python train.py --norm_eps=1e-06 --rope_theta=22600.0 --init="normal" --init_std_up=0.0267 --weight_decay=0.06 --lr_head=0.00971 --decay_shape="linear"
Each number is 128 + 32 x the weight over its row's rms, rounded and kept within 0 to 255. Layers, rows and columns count from 0. Numbers have three digits each. The size before them is the row's rms in percent of the matrix's.

# up: layer 6 MLP up, 512x256, rms 0.094, rows 247-346, columns 192-255
# down: layer 6 MLP down (transposed), 512x256, rms 0.0863, rows 247-346, columns 192-255
up247 124:077143110157136131134116127139089121088143147185130110106132077122088123114137130113138157143104142107075124147128046135153147054106129094081167090127137122156111107115140074113123106132091103
down247 120:167073131177104119146109152055101090161127105129190108115142149111072151148097076142167139136125106143112158078106113122101140062150145116146109148125148093146141134125129166109132099131124121
up248 091:167132067149220142133173109145117103186182148144112148077151143127176126075084136150126068191104138146099146131130167114124115091080144088062127079135172110131108170109135132155092178140126137
down248 093:103126128110123100135131123134141131136099115108073110154157170174115136097071116091110169184154124123141114172132114140115165172117151113124137144130160114147131146105139105155122162111102152
up249 096:155122121116183116147153077177129098095111149119152100134163088106148104127109089110161148153109170031016163160103094145156092123139160113122143136157172173120104152205118091144126139219125125
down249 097:157135148214122138143118123089160095158173079110195141110098150115098118111145091128140112105133159144111096097165132132145107170064159141094127105224091099138080156102111150146177221109164112
up250 100:150175136114185156117147116141176134075157141228163113105106150159110068098119166200110175162162139148153138139107150116194123172110147125149162128110095164142146122115141118130084038125060144
down250 102:141139139094137178128128130103206077170184106125171104136095170141129093073140155178115128131132148179140169092179105121129113158088141135144128171113119151123136119164133159090119074177128128
up251 093:193142154165208134192152139147143122138162105118158157125070124128124109113127213094148132151157169166146175138155124062189140110097180160113089108131100114127121141135076122168141140179135155
down251 098:104052155087147128121191138124068167093089161168103108088165032148136132105147128066087161167100089162117040145100134117171117134144128092103122156104135149140156138166150076100142104122077146
up252 100:110146132129131092212116118168138081071135113147067115145113126095164142151107130126140151232116149169123155128123120199134176126165052097144146190092110152097142153110109179168128090149141124
down252 105:101094100084104131146092140153143114126144098179115095127160203127103122100162140131159100155120170150135111126162076161121227172143074134145164193082105102140083089097140141121163097163148107
up253 116:090114141168142086178114129163114104153206140140129164099124080138115126151135171109164107090149180132170091156097159105157183160097102141138129087116130133128158149100117068192056057151065141
down253 115:195155141109100127177068157095108099158150098128151096092200112111131164176105152080130100142108097169136077131128150122077102149174093091111111151120139141123080139030162106111151080101103134
up254 106:141089101170099108159172085150138121133150176139124130085109084149141120118121147110103142160134166140084094135151075139165067134152116141112123079151104174146122132083109046182150120109076082
down254 109:130142086137084169144126111128113107125143145138150094089138164103158171162115171132158100102202140138122124097184133130123140134131167113143123081114119170146099103109139209077159124138068143
up255 103:136164091124110207166143169120065111113215101164158100145110085101144113060082203115167140151104104119162103082112137072180139164102117173096163111164130133129129168154136148154065129174143112
down255 102:120090134101157159124144129140187116120127138148105084146135138114140125104173166120121160077091127105131115077112098060138167110116107196135086114074151127140152142163152121110049090120141140
up256 093:123141075153115131133167115150142104137162115182112065116100111067122153117104139114109112176120106175094166172165134132140055127192201129164126078091096080143103089094145126161135133159156147
down256 096:033189158105138086165156113141181066182144130071102091150068156154177139137126105170148147063093128129113111128125150148162134094082122128157088124152159085127131138113101149156126125114122153
up257 100:165097113173101095204136135164125094101141101138151096147163141147153096057123120076197156121121098079176111118099163108147153161162106107155198065144164142135140170120095125157073167077145134
down257 101:155186132114158114110082122106104072151150104138090121181132111123165106138165093146087173115159146040148146130158084094156134131117153134115123105095114104114136109065140122089097207123123109
up258 104:111101105143113050145088101154111125147188105145123117159115150122174144092164118095141139128096144149098184099174126098148106062149133114062106130101123174181095077145131085129192131105121086
down258 104:113149083177056146142102198126146164150120126075101127117180134109078146146087103156194148069105127143158121130120084152137173140127100097118097112090146119142105061106161125097130092192092158
up259 098:115028092167109077199143080130169025105107136162072117150097101168169079088098106110187047122097105126113120163154099157174155170091115144103134099093082137126070129134108115139130128122097162
down259 100:125141089137088184176117108080077102154112167193147123103111106128110090134111156128107156147152096153103111141131088120100135097152033185109107157156162115149139119102115056166185069120054128
up260 103:175160149099147105124136086132064127074093142179103115157127139108102128107145173115205157097127152163102104150180174118122073138117092126095122161144182199194087119111118142112088045115152117
down260 107:121137072131120081085071121131104144089131164147106181142105171091116126118193181115114178127135120145139097119155139080138113117131125099157163181171136172125132111113124117095118178112144103
up261 050:162144140099166168118086128114115136140112142128131172122089143119112055118168156130149132166181091126139134098144199124127138122121109126086125137127166180119145140100119103124084110151142118
down261 041:126141165112112158134123133081129153175119166100114117159093125129166139144166111201143123110116167034145084131169122109142143175088156135183121165172094087083187096152160151082143157142105031
up262 110:175080117105146105166164079154090141145088146100044174115165147125170114133144147167195160128112150157074092135083139057167124156096117193111080176078136143153142166083180098106065131191128144
down262 105:169098151062142115184132132130146118100082108095155118178107161105127105105118103123175116121147171138164099122105144089146126127096199131098167150178151185090163093104161067174106094171126099
up263 099:113081124161162104120123138065182127139159108147156139117161140120175123105111148115155068092131155113166160182118189140109120168191142119083147148067163092144157128096120116153118144209114151
down263 102:097119155136116210129068165082120112085155105108125115166167164144062177141110167114123189128148103093111083147147155094131169151157097195159119089135136100074147143083150141082129133108147105
up264 107:147111134087088153146111128132139094083153088135177131133124090140127128074149143092149095137162106008083163139132174162171174117133140144094112074104127133135158134132084170114109179186170115
down264 105:086217130122159103131110133178094101121197139119153167130126122083108170126205073164101086159086151152126127168114104114062159061100150158081112104125116114129144174148158091088150138116093169
up265 117:114165130189165119189146101198161063100203092217121107113139116145125146110104143180120111184064164113093149069163142167153090056130167126109147162106105071153155138162053136180127093198116177
down265 114:137112117102127134041083116128141128187176164163107146167135151156084107129148150153089073172113069148113100138123129134136100091223130138140112187158109133089130087137138121104218083133139161
up266 112:130090120137100122177125105154094060145127141160151182136089096148063172123105156141128127124176084188091098155121089156128152155104081148132095108168130171150113148127121084128105097119123170
down266 109:150096093138054141131110100131076086119192113130127095111150143195134132109154135144177099065136145170083103159132114103104118200133157113115106122138175090109129093156124170076139125092178124
up267 107:146159079089185157160135149154089068076165153124153058081135075115174129119132149159112086113138168144092138147187157167107148125182173143128135146118089128160083128115130083137113069144136141
down267 106:232172129118131134148089163167182096149165113055181094138138140153169114107150054166132073080138140125094104157109112083110126117123173164107119134117107093115125125158128145114207160103106087
up268 091:118156106121137096186114143133070085084126077108168158134160091162094144140128110154132148127096097160132166113048117144157137085154154111126077153165074141205092158110096151124141153188148114
down268 093:140137107101164160072136113074128167142136123213094084118112125092176141148137178056129147118082146154111115205167128141110136148105061120116078122113135125069171167166067111167071114094079174
up269 105:122133088138111118113173097132127096092091142162147140155086140156062146034170128075154136154102144166152128170065155177087139108165113069129070119114167151169085128109156130135088120130086140
down269 105:218207124181101140142167116133129094129097146105186096118102164186090151096118167146135131102193105089121132149126193125198125112080113116160071149097167106100123133177094117124107143122106086
up270 093:166084164123118153182092156193149125112144133143109147132149132155177087106131159210095151123116127130086122098130112155159121099124089113061157094074212074117105118129078138199095113163102091
down270 097:139129072172050145214129158099079143116130129119159207078162127096111120156127121158168120086114105147140124094128132066187108160127132077155159145170121107197120078159157196136149136112120096
up271 095:166067079130113111180123099149142065124165117162103142082155145144175129112124122094081109166146121142129089117089190076174163144154157095171087132072154143125125172121075083112139146168132165
down271 098:099104116120124140102092155084159101150154157149129137124100165130121148110129126148080109150110109066121112115172098133143149131131114160215102130108114144103126091156161132149146137145143105
up272 108:100131128168169141156088168178082103086195046150164175125101136111120037150113140123180130102141135104100155114115152113140148082160140102068163127130134125136091170082129133176117063105137138
down272 106:149111107123147128153094146104179125135199122085166127133108105182117121103114153119114127069085141056148070081147122111117138118073142149130138110126099099137115149163153177152177107125126100
up273 094:104135159201097106160119133108121142094114123166101111059170196116165117106137229144147115120130108153114155103157126070177049140115182109158182152084124119137156123108096131127120097180049101
down273 101:175185130186103159112099156107150095118115133078082120093168114142162133082098107107125098070114119091170132151122054096135127154040142150191178081124074146106099110092157075100119127151085097
up274 113:112130184119106168141116106116073149160124142178195160098167148059136072147117111134148111123175136162143129105156145118085140109103096115129155120200075128127147093102123145150134125101113143
down274 110:068108159154075153157067080082056131145091141233142133098165106152048162150087118165099085159146098171124101072146113129065112130155109098137156106165142145122148102141140132141165067136134113
up275 040:161122090170123130124171107133105101114157137165123182098135110118107098063061109119136047170108129174112131146134117092181120091148102117103097117130168189185121141157132125142094094194119152
down275 036:117086124089086170068111167168121161157149149071136098137165163095083098164115121093165125079151144099202098114139137141134117167158086169112145156124129176089144115090120179101096109112115143
up276 109:129148121132118131144062094148157156098131088163112194084057127135132131119176136102146128153107134089096158142158132098130036116135095147090167072137161150186158099129155108147104091155140134
down276 105:097134194021167170152107098129134143143160110134096146078074134088127117145133195123120134153146140115151186133105147112171132138137101108133165081117148078111097134158089110170145131177182114
up277 099:127071172145152171115134144116095129142077065136080160138127107152149171094126144107141104166134125105075123124086097140165151066114163163046136153108147094186088138066111103104113062196120149
down277 102:093138148090087083167113141121156149097171100098189129128072123143160166107167154126201151162098110147128119087089087099158165099130144196159142158123078100120119123140160163137112104122166094
up278 034:097124114132100082131151126075080086087164125171117138100122116094136122089095157126147116133119100158151119139167148158185102144159109087110087090114193115132139103134113138169104095158147110
down278 025:171149173140116092136123111120123129098086106150144122146127108098159112100135123135106116146097097123141057129060119113085112113129112150098122141077182135146106166136118082074114134150144142
up279 102:110067092101116118129124120103119160086218162235142110106143144086170129086095121090198138162151098139105152101191175189138098155142086172073116100172150119152157084160141131136125074109106058
down279 101:169155080112116129096152122128103129187147167116139119096154109109166212132143078129125116133134121172121162125130091117147081179112099157099084143102105200094148058156133083158130096138132180
up280 049:159104142124154104140145148161133085119125095173123222136076115133129102083157192112172072139149130157139104134117134083120114142120063139109138131118164125115143104131093088160092157113157135
down280 046:135149119138100139189107072141133143155133165167189093139097116192142147086079094139156133098121135136104090138074150086145080097153145187144069139123157133143105124120109127089112143103111133
up281 095:120151176125185135119182130152099156110130149139103157132119142106135151097105160074117093106157163121095130151118132146154079160154107149113138181073116158123106113132158051128107161125126115
down281 099:118150112120113101154128102091116089092145170155158119119146120158144143107109101116136143174110142077146130121105156187121126138123123137044097149119126111092131124152140132164116179112099102
up282 092:140138172153143124122128070124127149110163172163126152131105178104114099143131164146097073148144146077106088102102180157085126078137079113111111096141181120087159131124132157119116065079134167
down282 098:140168075118180090104120110122070123141165140146144123167140119138132126123136077107086129141117104127178144140105077130156155133183074155130107077175143136126116171169113100102145137172133095
up283 112:136099161181149107182147154145103144072130157133062145083142052159202148142102127093157153125087107133101147094155090070114084123164105111108158101081151161160055113143078109185065132120120135
down283 112:138041154100146108131136104090183158161165123164082129193093094134135148183161075102120117130109132125068134158143113085177094147141099131158135151133127136125121116124071176140121149147103149
up284 097:162131142154153123126113168052107183137097097157056131150168116146192127082088148128150129099130073088072147142099136135130098151130118152073145102109189127189131137095171075132097149113135113
down284 098:126122116157061120118109101151140164127135116140120173156125207109153114144096137112124131162148075122087109088151089125158131172131194173166160160101089141114126138097147152058149217108153143
up285 100:174110107112061101143139050118030072142138091151104153170104111145079089165105193078133172162126124189131156094095104163168140160196137167084119164138136189125138149170162089132132099150085163
down285 103:190178143148093137131102157155133024139141126096127101130126105133140229139176124112169135123128113125112147085146136164089125162067126101185142079101100148168092125094140145069174156123092082
up286 103:141146087162157103094121070151088151161121134123136084043135174188121168131099126176132049099182084126095123099146157200119111121114129150135086173147127146156121122131115109100119149142105094
down286 106:167101115100116151174122078075130169070119091156140107081155134141133166164129151135097169145140119100143102132072119141109146118112146152156112168155084148095167102087159128125137062142053082
up287 096:150157079162190125102129134112132081107115086183140151142112139076117162081114158131135124145158074173103139108062097126086114140176036159129127109086122159122176084109032117127118123165131208
down287 100:142164103164149176128172164072123103148128073138122125140133150098111121103136134176120200086163093040138141145175084129121134137122125161130073090165145126175143134136111093040123122114118135
up288 101:120151081169115106136141127096114092141157134127181122048121071090058125095110184119138164141166118123131119108145174114136102124105108117124074117139104168115138147138112144157144175185114180
down288 103:106131105171114172073161106106106147122062124128131138033188127209144162111117143122146103144110150108150107073113090138139138172133090089108137070129172178118152151097065154125117158083168118
up289 096:146131089125098142128117138076104142102208093185115112139178166109142119114122102118124104141106149131095133179136168138130122080172127148115093110165099149162127200088152100120083130155134138
down289 100:134102084145074193133125153085132156091129112124099131104175088171025171157132120131043090159140131144137083106079165125131124153136141102118159168091115181103109135078101092078072166101169131
up290 103:162091120100195070111111121139126158076106047136139204097130083156144055138124137161112122104091093108079130130138134102147167127180146153114115093134158168133130184152125119100111130162115149
down290 105:123176104179091123175167135106181085136128148157163127132133158144196147083134073199162133109145100165076153111148111120118119133104135091135122108066072051105142136105133155096090138153124149
up291 086:096123124109183111186101143124116128077151111188094129062067148112112127118118114209171120074126161150160158151158145164134123124124130156092138159153086088145103100121104108147133086155039149
down291 088:123110151120101124187098102135153168119142117131157162066133136137112114086178091076106122116199072096144152138194150120098135158064130127203110088129103158109123115133150066141141151181104161
up292 101:150116140163188080180166064130143128114121150189148168140127184141155110115123142115112088110132200105126177189187173169135161138156161086075081142070180146173143125100134158131074052115191115
down292 108:139130211130072171077092143123169125115094072069146113149179113156101176139104137115116120128097093121084146075139107054116097122122159165151126181075119157109146101075107128092166120159103126
up293 106:157126111170174144126131126111076073088147111159117150140149112096159069146162129108177170135129078068145104170121124066174085152153087144123138103106138119104121118148091140136126127128093096
down293 103:130093075156133187154123146135082175120090108142159059095151158154169111127161087127115099159116115172121087094161105117121103126157190141146183104185138133160178143167171092149106108111144125
up294 101:160079144161150105179141121117131123158173184126068114101131120152167125122076114119160056119100126089097133078193138111148124097135149074093164118163198107118152186092142080141104109117102105
down294 101:125137193165141093117183144088128111064128154079163072137113145124133132154104039163110102060089056147157155095132079099075126147101128080171144110147120070105149133121109107139089136125183098
up295 112:121150103073153077108174103155142054131157082152117103129085076138091129076113151163126173104107084123111177176169136123107158120120126091110125144140138168141140168103103113136102118130110141
down295 109:130142064173130091163166093072134102083098153163149071154149086096100178164136154161143189141136209124155155121124162195110150139133115072121128135160123148119149155095119111098144135133145146
up296 110:097093124111134105103161134156154144114168143151137178145078120154123084174125157106188187136153152091090123151119159068108155114137138092067085052155183155148134140081133173160081132131125142
down296 107:143141130123144070174128096080057090117137154093102144108130112109074163165134142214156135123099133133131106171142089090126097181104125081128141152131056116141112224140142123152097153166092149
up297 104:212115138105147139134095154153092123132135115150152132080145088089110136122161150114138170132104071161199155103095185154135093138159060120121162157165076145192046103178089094125149119150158114
down297 104:136114178118154148141106127153137133145137149128122161136167147176167145166127082123120050083119123106121092114140170224108138137162098142170098136162122083156141141090170174146086075122118126
up298 120:167103168112195153099131166118134096073151096161154119134105181125149125099097135108121130137152118115128146163112163136099113065156166085116117126087191110144138118152104162140138150135105179
down298 118:150094175089120173107100098159133110130111105106123100181121178124121164109101145109129142102175133081103101135139159111136123127138094132128169089119150116060113080010132127124117095084127068
up299 123:165059115113162114146175091079126182116135173117103195144115109162114140076091102159139141097194146124146129163069132157168092105199122072141086120117089185151112151090136108133142133204122184
down299 117:129095145126178175172151144072065059123182131158100107091145137130126143127120160116151078087154099133135136149159112132104092131145124153146120059133172175147096134140078135082073157145124072
up300 107:115159111112114139142131096165078108160181165129144126076140082080146078157117159134152072120170142176140129156160158153134164121148107150142125145151151113134126133168097115095090099094070089
down300 106:188145124121146080147185135181096142145118228161155122134147129161086120101120146100091119182148116170091152128185139135148099146124151104137078042062161132111120050098116116163080122151153185
up301 083:152111125198159100182143131140151130106222164127110097095098166104167072041081116115170094140143125143085136161175130098177131125115164124146134135143150171138095195091078118120109119115135127
down301 093:126124135149173147098063108128160113138121164135054113149146135120137163172158093131135160163068161117142132118127141120152084118115072152092148198142138154137137136128115117153100108120141083
up302 097:142162137151112148092102108079132146134174141186123168119109096113161128118121184140209090138130117108114168102149092113186083095155099123108152071104155131106105164109172154109125135115084093
down302 105:152163193124097131088151115144137099121145094138109097144162094120140145159151134118077137152115154121169098131145100182164114142147065080164153183087094074087134112113132054163140144109111163
up303 111:135115071150169077145120107125117101132241141163136206167139130140153171059094133128201149128168144148120142180120116123131204150118111151065084153149102127144142129115113132198105085153136109
down303 113:117138105118156115146145146111134138097125122162110117129085085095119200160094118156094166161135137113088127124144098132095108107089117103177140131119092150149114151046131082123180144165083176
up304 097:164168122139118106145123122114129108122194151148143189110157123092081090134057125192135079127107108155146161130091183172118041144126152080096201126128159101176139151182083157164132077152086130
down304 099:102152148116133158086070115124153157077094127153149143129162124055042111137076135073078174157082094086116089150131156022082123131201148148161132097060146115140156126144155083101160069105153160
up305 100:185127164142153134183098129126047082097159108096089108190129119115193130152113095092126156158140119144079133173165103143129144101115144103122086116109153175121076170113104124127146150143096074
down305 106:140148134114138108081124116138117144122105156128102119150120138122175088122105137152178092151148133158109125194204119158114145137102127111103103146107201134140172133138136182107128098158120147
up306 090:123106128188159079163190081100117104151128143125112140027156087136143148128108186151182180160108149124124164126096155124140095117163127101110087121115150114144148126109111176136086141195168162
down306 078:127153143151202192079191076138089115121084189129064096086110091143156150163153136134193163128086098134189153101142098144143137102171156107212136131138129100173084127134123197108152108094148083
up307 102:094133071147113130198114101129123094082114101137137112114152180081075105111132145097144104148094139131119131105094133146174087115142132197124140099113201081194124164201119081133108128127088145
down307 103:091140112124116125090150109119084134114105157132068111138162137104097152112162200090125119134165132148060119110130155169115053107087088134096094113073140077236115054125099145143171117097062085
up308 089:201179072114124145136177112137162141086137111175131110129108150080161134117177125115144072148160189114162183117097156087129123153109082132109165130073108096128125089132143113161077137135098178
down308 095:192131142141127170187116121125125096103095173128146112097171145101107102170097106122111146108101105171156109189127103146103101098099122135130103144204123128157096133137098093176155185151124159
up309 110:146081089147091126158137035127115148096141101171108128114114177102167131054150155077116107114140136080155121082138172122127124167122069114136104171105097100122114138152106056141112134197083170
down309 109:146176143153152127146105129127096173101138071192084082125158186139128161083113151124100109178157115099103091088158142125152136123144166068214145148113141123155097153101096162143150141137130201
up310 112:129094091170157108118151085192132164090099126121112131143099094142162122157149108149170063135119112137119112137050197074143134129104080138127116160152187160115144154091066136186086148083117161
down310 112:099101207123177133087103142201112112156090153140122121117183094127135096170173119137126103094111178134119113198127171169164059109144125112113105152174111108157146150043132097117104116086139102
up311 100:111114077157150107161191097084158160129112108154111176097056075126177030120121117102145118154144090136144138130163093140167084162115162120138100150179102135158095147182092090089098112207149126
down311 101:112116094113126038099132091061108120095098163137102147133131104154146138140149085145128135137082145115121083140126163143138088128166161042160135178082142108146113121177136103115158053105115159
up312 120:089158170167177144124139144115115154111146117166146176137124088114156117158139187120122122143098135139094110162190140098147124128110126132115148118070128116133128102150181165135133132144103157
down312 114:100178142148117118126128138127088160185090146121127087088150090165169138182098114123151130158122133158139109118171130193057090132122139111096110105139120141112131069106144132051088210127066154
up313 098:109162064129157168126204139089069101138152160177094173107125145137068123087098180150164167148070129132218133109084125128141081148129151075158100079146130109106090114114162153169073111152079095
down313 088:091104114152096115127130163144100097036116053138205112096165153139141122126132135176127141115145099165120098156144124192126123190072150159142107137114099168144127131148118164195126153143152138
up314 101:085088152090131105121144181136132110120076125143097134135110099108098069152152152128137098149132124100120135182125125113107147113153102179157140130121167139155134104113160107112056051127118155
down314 103:128108179071167149085194160110145116133090140161144126140110154111089072118063139109101132120115107133181137098152089169115177135155112165141130191103130131124108131146119093118151124115159176
up315 106:153177118110165099105146036191083172136118123183129189126141144129065068096127145142149093147164162120105143164114176116110147025181127186120050089126174146182144118117142129109078086162124152
down315 104:159151076133159124142143161167146099150110144148044104113079099162115130157123153161167117130091133131119147146191107128086154173082144133146142151128064075150149071196141173171129073102129098
up316 094:103088088118181152154176131096118093161119153203102187142120180101168111096176120086139065119116128144166111169121097099110184116144114159136051121121132104153124137172122093152176121157159180
down316 099:149102126141117171097105125119176116123183128164181136147199125157152072061127126123117113050105113169130169091221157099116133158114155146122125135089157142085120102142173167141094094171121141
up317 087:162145098163175094140103109164127113138165064161058101129091157121141148113110137157144105156065133136143115174124167113051087159077137136113139070166123137111205139120122127145118163147156138
down317 093:176109090093127107135133088130137143107091119139095147134152173131101179122117117068116112138151086030121132080129205097088154181145080107103180104134147130076147088026126134113148162150102118
up318 086:103153067115085098123159136121122195182103106142070129119024117108126140091132124096160075156135122119130126114104159134087131164174110151091107058100059132158129130132119135134144129123159170
down318 087:083107141169073159139104129115149053116108088084157084140105135105134200106125132127087136133142056134159071135097098104101193168170152093117086173097114184136086093165117145190207153110149089
up319 093:145104155140175115125097104143163158125087143175113177154067118073125062136145164073152168203158141146053128133158175134152190121139107117101107143164166190143144139073110139136070096094173140
down319 105:151146110110132133114097178130206126120070128150114106139133114150099136131072138124112115139101120112109156102132148151137114124145133154154117149131145154096141159114138135124202108114146122
up320 104:151105136142209094149106129184168106111105144176143180173151071149200041121115110124120096169173149146180112185113111163146135077108146126073128123115203160114172129109090134106096059159111116
down320 106:150091131136139109107077125147153080180118129143108095150129113118116147150111125145112146129096139159126122128161138084144120120092099104094175140179163105083108130057149131089154077183113085
up321 098:210133118186183125100100097103108119106144109132140159105168057078127093106102124121178165160143156178115143139097183120202115184139177092101110127187132133130118169119153110124143114112077107
down321 102:147083171105163152095154158127210133093114108118085106127144106135186105098110131161165158124150176085124116132143098133145113186077138142114151152121142112141096199090156145147110147115112103
up322 103:156064124206095091147171088122163136120101142115206080145196131171151159130100154122116098147143144119086095138143128075167098069123128078038148102082104141136124139117072121094083135104115153
down322 102:130071143176141157180137092105093135087124114132077052115142128132137110108188089173166109135155165139064126190140148113140151142176116131109100108115160111185143167145156119076099135162115136
up323 073:119153111124155091085122167101122080159169123147145160086109109116121106093144125047122090188095148171166122179132155096138162089171149147122103146097156157179159131194116084183145118142167148
down323 066:167138099120096179121182098141180160086085106111160098079109182147160143101146141094131129145125186126117077112122103089138134202094090116140141154125156167172107069073148172136079170138104079
up324 099:127092175149135112163104121177108070128127076101118128090105105149150125113173169111085156129116121140057121086131086065123142122118129141123125124131083186108070157103027133190122073147063141
down324 102:123100103140142151107115133128119079124203103129108150149076140150140077108134099128154138131165093117130124092179128148147188170154140203085085143131095145106110134142119148123120054083114129
up325 094:122131096106161083126086123107164140128194148149116116192088143113171155098089101136170106194116155071129177188102182186086125095155104079146126111101137103124100159157153164154094104148096095
down325 094:109108079091130187180141068084104173130173148087138107103149198124092092160177128103087138082132106116157098121128145157162107074055216115173129104159159116128148110175130141107151132096163110
up326 102:145163106240122139157090153142141152071163113130104123144135128116181081134145103175140096137121198134160086160145157098132130148118087082101142102112122091127118154105078174224126126094068105
down326 101:111116166139171165055080183164111128132095115118110146117092162065183074078209130083153155087073148179113135133129161116128077126143152137144113143128109127174116149126154129128120151136148126
up327 116:106114122150168092127163114121103104124119108169080096081118113122146151089172197150209075184115126156142156167107137136140175142111147117102120117122146178252145218092150067161108116106154159
down327 112:131115109140128173147177154106159095149060100142132125166097196173124140171157150095163085093159152110135123149133160112095114148143139093112133148113151115095158098135065128107142166076118145
up328 110:162102121157147092144142079109138105107098111166103114130150130160153136146152130173143140074133094101091132176075128123143163110111098090092170139129106143126129167187152070105110130151096118
down328 105:152099155172125121119104071049095149138088122152137106123082118179150155181086112168160103102105163060130169145071155092149163103196136104119206136057138131188125149127120087106161125130178112
up329 106:083107126157173121142134104145115129103176159216153158121125138125132157116117208141175153116111172047074101136144171134138161140130162186117161176128117112147140090144179116178138048149150168
down329 108:156122092136147106094112171085112133148135118131134129159163134140166101098146117121118159088107143097142150084162138090119149190112109158160090117070140166117134102174177104166168061146144138
up330 097:131137120170091138178114094127094086132130108121090160149147089139081127154130087133177166115142155152156112141114095078097124141119093090112109164135172157132105163110110095168130118116136109
down330 097:079164147130137142134140163120141134129109128107070112135173157142124091078127064179069111068077169152131109164127125096116100049119072121123131113139137098171149103123104088134058155122213112
up331 108:092112127170122132123127135103119095159137175113179171074123168193088138059070145105166092141099143118068122138158104116136154142131176084098084091113109141147134124108146113095093065163099105
down331 112:144081143159150134141107137142073051147064073109077096083121116158091182132105128121115087100165068093187098124151149175118109144119108134154150094132125165093133133096185155086159097086146110
up332 101:176110096148162092189133122154112137140155170146117164066137099160093112138086162154139106178132151134131186100107155147117058082121153127104102112175172089146103168170141138162093147124163125
down332 103:048134097082174142107168114187106171071069108185066118130072122141150099090126092078124154144126098112115140132126152057155085132126072113104119067102169152105119103115172123108157148096148134
up333 104:140106158097166146090143111155078111116134165167142092096143105151183086136142186118164137165127091078095134092181198154148130082168084163112159079077110103136095144155100137168137123132202182
down333 105:195116112098120154110120128130087082114094161135115129103121147169205138111160188178151128109091126128167099096173206103096097176130153135142132123097055094137121115143152128108057111164128089
up334 108:181123108167149059136098166135004133124138124164052164115076100088159113146093204102172128158103101180139086071125191135126086103117148171110144111156127162159155114158083130162082067123151100
down334 108:120117068122117094146122123139133164072164117134085174143117143140197136089143077143093150096083141124107101136140158124101126144132151124152143033096165112125108115107150185167124127155112112
up335 116:105142136110152157179134151150096133132136083120120082066126159111157097094085105122168067123107144141123163177100078108157043107107160116142162101097137122168096139177109133141039151107117117
down335 114:116147088082089173112087166091071199148131084107114185172094176107120149174101071136143187167145130131054154092115088143130140032127131123140080128111120143149136072149122093135121157118170110
up336 112:105189133152129133072109143122086145102108083098190138097086147135110155153123137102095133155100068116152155099100174129165120121117162133137094094081091145187137179187090131111085172141093091
down336 110:095156077152037132142145097105139125179120158168176109112130127148127126176130138144129124152120061117170157101153112149152100111136132123181121124095135148115102097144126154141139179158101123
up337 098:177115150125115166164147137111090141125074041126135148094093120076139132181129120146113089157208067144055152187146113110154144111120100146115134162111130194133100169133112089191164145122137095
down337 107:160130106100137118115102151116167075125159143110127109139098130167092152112080122098158135116103137127156096113140134122098119129120120117160098127155136091113130129143119150101152132134107091
up338 098:110117151158112166098139149147143099092214132147140141147133086115160096155149153164130121119131114141104199147134137141115136165138138151120199082149166115132183128128114165129138094169154128
down338 101:114111120159084154157140141135160151106141124096141156119119139138158088129136152097143149101115124104153128106135175110100119130086181110157147118142077151132129132106155164105129117150145077
up339 083:126115129158104067112118094165102150103123097094163141097208107155164112119148115136141173103146044138079151134207092143124143078127147167117110131094173131142181138072055098124143138144134105
down339 093:131118128178075099089087143114129104098108083130186084100174143206084190140090121158092125125116089144088084144095158106115169120171160118115104154153135115091169115057134134178163163107130091
up340 087:062137144099122133116134139143143083125110186117127137098091071119129120054149150151122083144108112156094126123127136074039143129186142048099195113160129130163114117108132109129104061074088090
down340 090:112139149126129168123083134156187154077128038160085103073126191122153142115139155174125125115110095076150141110156089128092073158143164132166133118100079163143089076080114186137089120108103138
up341 092:114102140088124127127119131187110131157118105170131092133100131101164146069125188137158143123130156126097173139142149148103099158176099069089147062131102139221078123100136130198123104078127168
down341 097:126127155166096131177133168135100109129114120149161119069162077133123138133099142144106144097131102112144133123139105071125156166173128150129081178118076155171076091137150124140145167090122076
up342 108:156126133114144103152095072165113120114125160127192145111144060125120122153105136127128120207137132121132122121100103134126134136110119123163117137079155179184169196089069040144087115196108127
down342 107:144131129140086163095143100079102123129118103149139101096106113111089142153159145149203077100105049151135108085138102148130056152120149145168110136080116145090104065112130100118150097115124073
up343 039:155118066166153085184150114120112038108167131154135180100115147099083079079091138121156061151160125157107169163072099100142143125127118138113075074137136133127135175142112109173098120132122142
down343 030:106138180154076080112095134131121101146099148090133132151197137140124128130161176121185122118109095125115148117102173165179111120132166179137123162168206145138146177138121168073046183110113147
up344 111:102127129142133161169082147151105069152160159110032085129168121124162141047073184137129121188101124200102143129128136121104042161167089183113123130132137112150105103157135112136055127132115101
down344 108:148108075110108201133086098161170142152131154143124145091172121085144162117198119122138141138109069148109137158109145169038088098080068140155148157124158103083100125115151104161089114130144082
up345 086:126139149097137144111161134090119153102116159073130173076095087108105133123125142129102144151117128163115136170104117084088119122149096134135095082142122064122083110135129060162166175120180122
down345 087:139094109137153187161165099130097118185121087142150107186132173089190155163128085085130160119112070159133094103141113084118121146133092049180090156109113110151113096187104117117133105153155117
up346 102:151121083156088102159139110156067096148133134125114066116161105116147114102137182142186194148153097158070123150171134142145146078125130057168110106146188143118131125168109133142164085136161105
down346 101:112123133145091146131106115103156169195133095131192043141145116117089163146167113179100181144155135117122113089154139134131182153065068124101142116084111144096121094066058103131122151151131153